config = dict(
    qk_norm=True,
    extras=['local attention windows', 'shifted keys', 'normalized values', 'value embeddings', 'learned residual scales', 'capped logits'],
    lr_mult_down=0.7,
    schedule='wsd',
    dataset='wikipedia_en',
)
Each number is 50 + 10 x the weight over the matrix's rms, rounded and kept within 0 to 99. Layers, rows and columns count from 0.

# layer 3 MLP down (transposed), 256x64, rms 0.0752, rows 213-238, columns 0-63
47 58 30 60 53 51 58 53 42 56 53 44 34 41 61 38 39 53 29 51 59 53 35 52 65 62 58 39 51 59 48 59 66 56 79 58 33 43 87 42 51 37 45 48 33 65 61 31 58 58 66 49 74 41 44 29 53 54 61 59 43 31 39 53
50 52 34 53 47 57 58 54 50 55 47 44 48 52 44 49 43 51 54 60 51 45 55 60 46 41 56 59 57 50 54 40 40 54 44 48 51 46 62 53 45 42 34 53 54 51 42 53 47 49 37 51 42 62 46 46 56 45 46 61 51 60 49 50
60 44 47 48 53 43 68 55 43 61 47 55 32 53 40 47 27 64 58 48 46 48 39 52 47 56 32 49 41 35 47 43 48 64 41 43 33 41 54 39 47 38 53 58 61 49 59 43 58 66 56 51 46 57 35 60 64 49 80 50 55 41 42 72
46 30 62 34 39 30 43 46 52 54 49 66 52 62 38 37 50 58 51 52 57 52 49 41 54 48 59 57 47 41 62 48 42 50 63 50 53 67 70 36 54 38 41 62 44 53 63 49 60 42 50 65 54 54 58 57 47 44 60 46 48 26 42 46
40 60 35 41 48 51 44 59 54 42 46 32 43 46 52 55 56 65 37 56 54 62 49 60 60 30 40 50 65 53 31 52 44 58 48 53 54 38 60 67 53 65 45 50 52 49 46 60 48 72 60 32 65 49 57 48 57 59 51 47 33 46 38 55
51 47 42 46 51 46 49 66 63 47 41 51 34 48 64 43 39 51 63 47 63 53 52 50 44 45 53 47 37 45 47 42 38 60 59 61 43 80 59 47 59 41 51 38 57 58 42 45 48 56 41 39 41 34 58 67 57 45 57 51 40 44 52 59
42 52 39 28 49 49 54 47 63 40 29 65 56 49 45 42 45 73 55 57 55 53 40 49 44 47 64 50 56 57 52 47 47 56 42 54 33 48 51 40 50 55 51 64 59 51 48 47 55 48 68 61 50 53 44 52 50 58 52 20 55 61 54 48
38 37 46 55 57 39 45 59 40 57 44 60 52 52 56 57 56 54 56 73 52 56 33 67 64 56 57 50 49 43 44 68 40 37 42 37 37 26 56 35 55 45 41 60 49 49 42 60 60 58 52 36 52 49 42 41 53 50 67 53 63 53 42 54
48 66 16 58 64 53 45 36 41 40 49 65 39 40 64 61 56 62 50 54 50 50 65 54 62 47 60 56 65 47 60 54 61 46 36 36 60 50 52 55 53 48 59 49 38 59 51 54 45 38 57 55 68 49 55 66 49 32 50 67 48 49 68 46
53 52 46 54 42 45 42 58 64 53 73 60 46 45 21 48 36 39 69 51 42 52 54 58 34 38 54 53 50 50 45 56 52 56 57 56 43 42 63 42 50 28 64 73 54 57 53 35 31 77 52 44 87 58 51 48 40 35 45 62 36 55 50 63
70 62 70 32 43 61 42 42 54 43 51 35 29 50 44 26 46 37 56 56 54 46 45 25 76 50 49 39 56 79 64 44 48 66 34 68 35 75 56 63 47 71 67 62 46 45 42 46 51 56 42 64 48 63 56 49 33 53 58 36 32 27 33 41
51 53 60 57 65 50 68 59 63 38 45 36 37 64 46 51 51 54 60 50 48 44 45 54 34 56 52 59 49 55 54 60 63 79 55 53 44 58 46 69 62 52 62 20 38 45 51 39 27 41 42 51 47 61 63 53 34 49 53 51 35 40 50 61
44 47 62 78 48 65 69 35 50 50 42 41 48 68 62 54 64 35 43 51 69 32 43 31 50 72 45 49 60 36 53 57 44 43 50 55 54 67 64 46 43 59 63 47 54 49 32 52 51 51 56 40 69 66 54 49 74 46 38 47 62 33 27 63
72 35 62 65 68 83 59 28 55 87 64 56 36 30 50 65 30 71 42 39 64 28 47 36 62 73 42 52 34 58 52 54 62 46 55 63 39 33 47 32 27 51 56 52 49 53 36 37 48 65 62 48 37 59 31 48 43 54 39 53 39 59 48 51
38 73 35 53 40 34 45 52 62 43 46 56 45 53 49 26 44 39 53 58 50 44 49 57 51 64 52 46 58 38 53 67 43 36 55 41 72 51 39 62 35 57 57 55 58 38 34 55 33 41 45 54 52 43 39 55 54 39 65 51 60 51 47 37
72 66 64 52 55 53 60 44 73 39 48 47 42 51 48 48 37 25 60 34 48 46 50 54 30 46 45 42 44 72 52 61 36 57 28 32 29 54 59 28 64 66 37 52 61 34 29 37 53 55 57 48 67 47 47 39 58 42 49 56 48 31 63 79
47 40 43 59 47 62 41 69 63 47 60 46 51 51 60 50 43 53 71 55 52 53 40 47 53 47 56 54 45 51 55 59 39 45 34 57 45 45 60 45 64 44 44 57 49 53 36 58 41 33 34 45 61 62 57 59 65 40 41 34 39 48 52 44
63 54 54 27 48 55 29 53 48 61 37 61 52 32 33 17 57 34 39 53 66 42 72 38 59 25 68 52 38 23 67 57 48 28 66 46 30 31 52 56 39 69 42 48 46 58 41 31 53 70 47 57 76 62 43 44 43 53 55 55 37 57 34 57
50 73 24 61 56 66 66 58 45 44 54 51 44 73 63 42 44 28 50 32 54 35 54 30 43 47 56 53 29 43 38 16 61 59 52 60 54 49 45 51 53 44 41 44 70 46 70 45 55 37 38 48 70 76 50 44 40 49 33 41 68 44 61 58
48 46 58 29 52 63 35 68 69 49 48 56 54 56 60 27 52 31 50 59 39 51 63 45 35 54 67 37 64 59 53 41 66 57 30 51 39 41 36 48 43 62 48 52 58 63 36 56 74 62 50 54 58 52 43 50 39 59 46 49 44 40 58 72
39 51 52 44 58 50 72 42 53 56 50 66 58 35 46 53 57 27 38 64 42 38 50 57 57 58 39 61 47 46 32 30 60 49 50 60 45 49 68 60 42 47 39 51 49 59 53 65 53 69 49 46 61 54 34 57 43 54 38 62 68 78 39 54
41 59 40 53 52 69 55 53 58 40 52 54 45 63 47 50 50 53 72 58 54 53 52 44 45 56 59 55 38 70 34 52 35 65 40 61 40 59 44 51 51 41 69 52 51 42 44 40 50 57 49 41 36 50 48 54 33 44 49 45 57 23 56 46
42 59 56 62 53 45 40 58 57 67 43 45 46 46 53 33 46 65 49 51 41 48 37 35 49 55 58 41 56 36 47 49 60 60 47 48 58 44 48 40 50 48 57 49 60 45 51 47 52 43 58 57 48 55 51 48 54 59 69 56 46 45 46 46
60 55 50 46 56 59 45 57 39 48 29 63 52 35 55 65 63 62 33 63 45 41 70 52 61 46 23 52 49 62 52 43 45 47 66 43 46 41 50 73 38 48 40 51 74 36 52 49 48 66 56 46 55 56 52 44 70 33 46 77 67 60 53 30
51 46 61 44 46 50 70 48 47 52 52 48 34 55 48 56 57 36 47 44 51 52 42 53 48 49 52 48 41 57 51 51 52 51 47 66 39 36 52 48 58 44 35 32 54 29 51 46 39 63 59 43 46 44 54 60 47 54 51 41 51 41 59 66
40 58 53 27 57 52 53 51 55 52 59 53 64 40 43 43 45 57 47 69 50 46 41 62 70 41 60 36 57 49 58 38 49 43 55 60 48 41 70 61 50 53 49 46 57 65 54 40 36 68 55 45 68 53 63 44 60 43 48 76 38 24 57 49
# layer 3 MLP up, 256x64, rms 0.233, rows 214-238, columns 0-63
47 42 48 42 62 55 39 39 66 49 50 62 50 51 49 56 44 60 35 61 51 51 47 45 49 63 22 38 50 39 44 48 49 51 44 30 52 52 57 50 58 39 48 45 25 45 26 49 51 46 38 54 46 35 51 47 40 43 55 40 43 51 48 53
63 41 68 65 55 40 67 59 43 23 60 62 55 48 45 49 57 51 49 49 60 66 69 43 56 39 57 41 60 53 51 55 48 18 49 44 49 44 58 57 49 57 41 51 57 56 58 60 54 68 54 46 44 51 57 71 63 62 52 50 39 36 34 61
44 41 38 45 34 53 40 58 46 48 58 63 50 26 54 52 56 55 24 55 53 57 34 50 43 44 35 53 64 67 55 65 51 50 51 55 47 48 62 54 33 50 55 54 47 49 36 35 49 28 54 31 51 55 50 58 52 56 24 56 49 54 74 49
52 42 49 52 54 57 22 56 55 50 32 62 36 56 39 61 45 62 43 50 47 41 27 51 47 42 48 46 49 36 47 57 44 64 47 51 57 56 27 62 54 49 64 38 37 59 41 48 72 39 41 46 32 39 27 56 44 58 59 62 61 40 45 50
54 64 71 53 42 55 49 43 52 57 49 68 57 50 61 65 65 68 43 45 61 52 39 43 64 64 67 40 46 36 67 49 55 50 47 37 48 52 56 53 48 48 40 55 57 68 70 72 64 41 54 45 28 50 57 49 47 60 38 55 47 56 52 40
68 49 49 56 45 47 36 70 38 43 46 29 50 33 54 46 29 49 38 46 62 23 45 51 38 43 34 43 55 63 48 58 46 60 70 53 64 51 32 34 34 57 52 47 43 29 59 51 54 53 42 50 54 64 49 47 58 35 57 36 53 49 60 58
55 58 66 42 47 52 61 22 55 48 59 44 64 47 49 59 56 46 48 16 43 44 68 58 44 46 52 42 50 48 43 52 54 48 44 62 59 47 59 39 52 48 53 47 47 47 52 38 31 49 49 40 47 63 52 48 38 51 45 46 47 52 36 56
39 65 49 72 38 49 56 54 43 79 68 51 64 43 74 61 47 59 32 43 46 48 58 49 79 60 57 59 48 49 50 68 48 49 61 35 75 50 54 53 45 60 53 56 45 38 27 54 64 44 41 38 48 51 65 51 71 48 54 41 29 41 62 42
43 61 71 53 43 58 53 65 48 60 54 46 34 39 43 63 54 62 58 49 48 37 65 48 58 49 42 53 52 56 46 48 50 58 58 61 49 51 59 43 56 53 32 43 36 41 36 58 60 53 28 36 50 43 48 52 54 42 81 44 45 36 65 52
49 55 51 60 60 60 51 66 27 47 53 44 36 55 47 65 29 58 36 40 62 65 51 40 42 49 41 51 71 48 48 64 44 55 66 63 57 71 42 36 66 41 44 38 47 70 44 50 39 41 50 51 29 51 70 44 61 60 42 50 53 43 50 40
40 60 48 48 35 48 52 27 47 51 59 29 60 38 48 54 57 53 40 52 33 45 50 45 52 66 60 70 48 44 46 32 41 51 69 44 60 47 67 48 40 33 49 66 67 63 49 61 52 55 55 48 59 55 54 61 57 61 59 55 73 54 48 32
43 53 39 43 36 37 38 46 45 46 53 50 55 42 47 63 47 48 56 61 25 62 51 64 37 39 44 63 55 56 69 41 58 63 45 48 44 58 46 49 69 51 54 67 66 41 57 60 47 51 58 55 31 51 37 69 32 42 62 64 39 44 53 36
50 53 57 61 40 70 58 60 67 39 60 58 60 25 48 52 47 43 59 43 64 38 40 61 47 44 51 47 71 48 54 46 34 40 60 37 52 50 66 58 38 48 43 36 56 43 35 53 38 29 52 64 37 43 60 63 45 51 51 47 45 40 52 57
59 59 61 49 39 41 40 62 59 51 41 43 64 41 45 41 49 68 66 47 41 44 53 51 35 56 67 45 48 39 51 62 37 35 36 38 52 40 46 43 57 61 54 43 41 42 25 41 58 39 44 58 71 47 38 44 44 48 67 24 65 36 38 50
45 44 54 46 48 54 72 38 44 43 51 70 48 33 54 66 47 45 40 59 48 68 52 48 57 65 53 56 53 39 45 57 43 42 57 66 52 27 48 31 47 57 36 65 59 59 65 66 55 54 40 46 39 53 53 48 26 55 50 49 48 48 40 42
44 34 62 29 44 36 55 62 47 57 30 52 47 53 32 56 60 52 50 53 38 59 65 69 55 57 42 53 56 33 55 78 49 27 63 41 38 44 47 61 54 55 38 48 53 75 50 59 41 54 77 58 64 41 52 57 62 48 48 39 57 54 49 47
52 61 54 50 48 51 38 55 45 29 56 61 58 51 39 40 45 44 39 46 66 62 53 52 59 54 66 44 44 52 46 55 58 63 35 44 36 50 75 56 40 43 53 43 31 49 60 50 54 32 51 41 47 53 50 62 38 40 45 41 76 31 38 34
51 46 46 45 54 45 63 48 42 37 65 40 56 49 48 56 61 46 33 53 48 36 48 39 50 57 37 35 58 49 50 61 40 55 51 44 40 37 38 56 44 44 67 51 52 55 55 70 58 41 56 62 64 56 30 26 36 55 43 49 59 42 32 53
45 57 54 58 46 61 47 44 46 45 37 36 39 45 62 49 58 73 44 49 62 50 52 65 48 50 39 51 64 46 60 50 58 52 40 52 73 56 42 50 53 37 42 53 54 35 54 46 51 49 46 48 54 45 50 50 44 43 53 51 52 46 59 36
45 44 56 58 46 30 39 57 36 51 51 40 42 51 54 57 25 51 58 36 57 64 53 42 66 50 44 39 52 57 49 52 62 55 33 61 48 39 51 44 58 54 52 44 47 39 38 62 57 42 52 46 54 54 51 49 53 43 57 52 43 56 45 34
67 33 46 65 52 41 66 84 61 47 39 53 53 57 56 62 69 44 49 49 68 44 40 54 40 61 60 54 61 50 45 66 42 45 62 51 33 35 46 39 62 63 35 31 39 46 51 54 44 52 50 45 45 43 51 46 56 34 58 59 28 37 41 53
65 71 57 43 41 51 49 65 57 57 51 42 53 59 41 42 49 50 45 44 52 58 44 59 40 50 31 66 57 31 43 44 56 61 51 35 55 61 46 27 74 41 40 46 36 42 57 61 42 55 39 47 34 51 39 49 38 54 49 52 53 43 43 39
41 53 45 51 45 42 59 62 52 51 60 43 63 64 35 48 49 53 64 71 50 50 45 54 42 53 75 50 60 31 51 56 52 57 43 57 47 62 50 48 47 55 71 37 41 50 46 48 48 40 70 45 61 37 59 55 45 69 47 38 33 54 49 63
47 60 48 60 42 53 47 32 55 41 50 49 44 37 44 52 53 48 56 63 58 53 48 55 54 34 51 40 41 51 45 54 59 49 52 52 40 31 36 50 46 37 47 54 47 62 56 79 33 54 47 58 58 35 54 52 33 45 41 47 60 37 48 65
43 49 27 45 51 55 47 38 38 60 58 39 36 65 55 65 51 38 52 58 42 43 36 55 52 46 43 36 54 58 53 58 66 52 53 47 50 55 56 47 48 48 50 55 31 42 56 43 63 09 54 40 38 54 28 53 45 59 51 42 53 49 56 44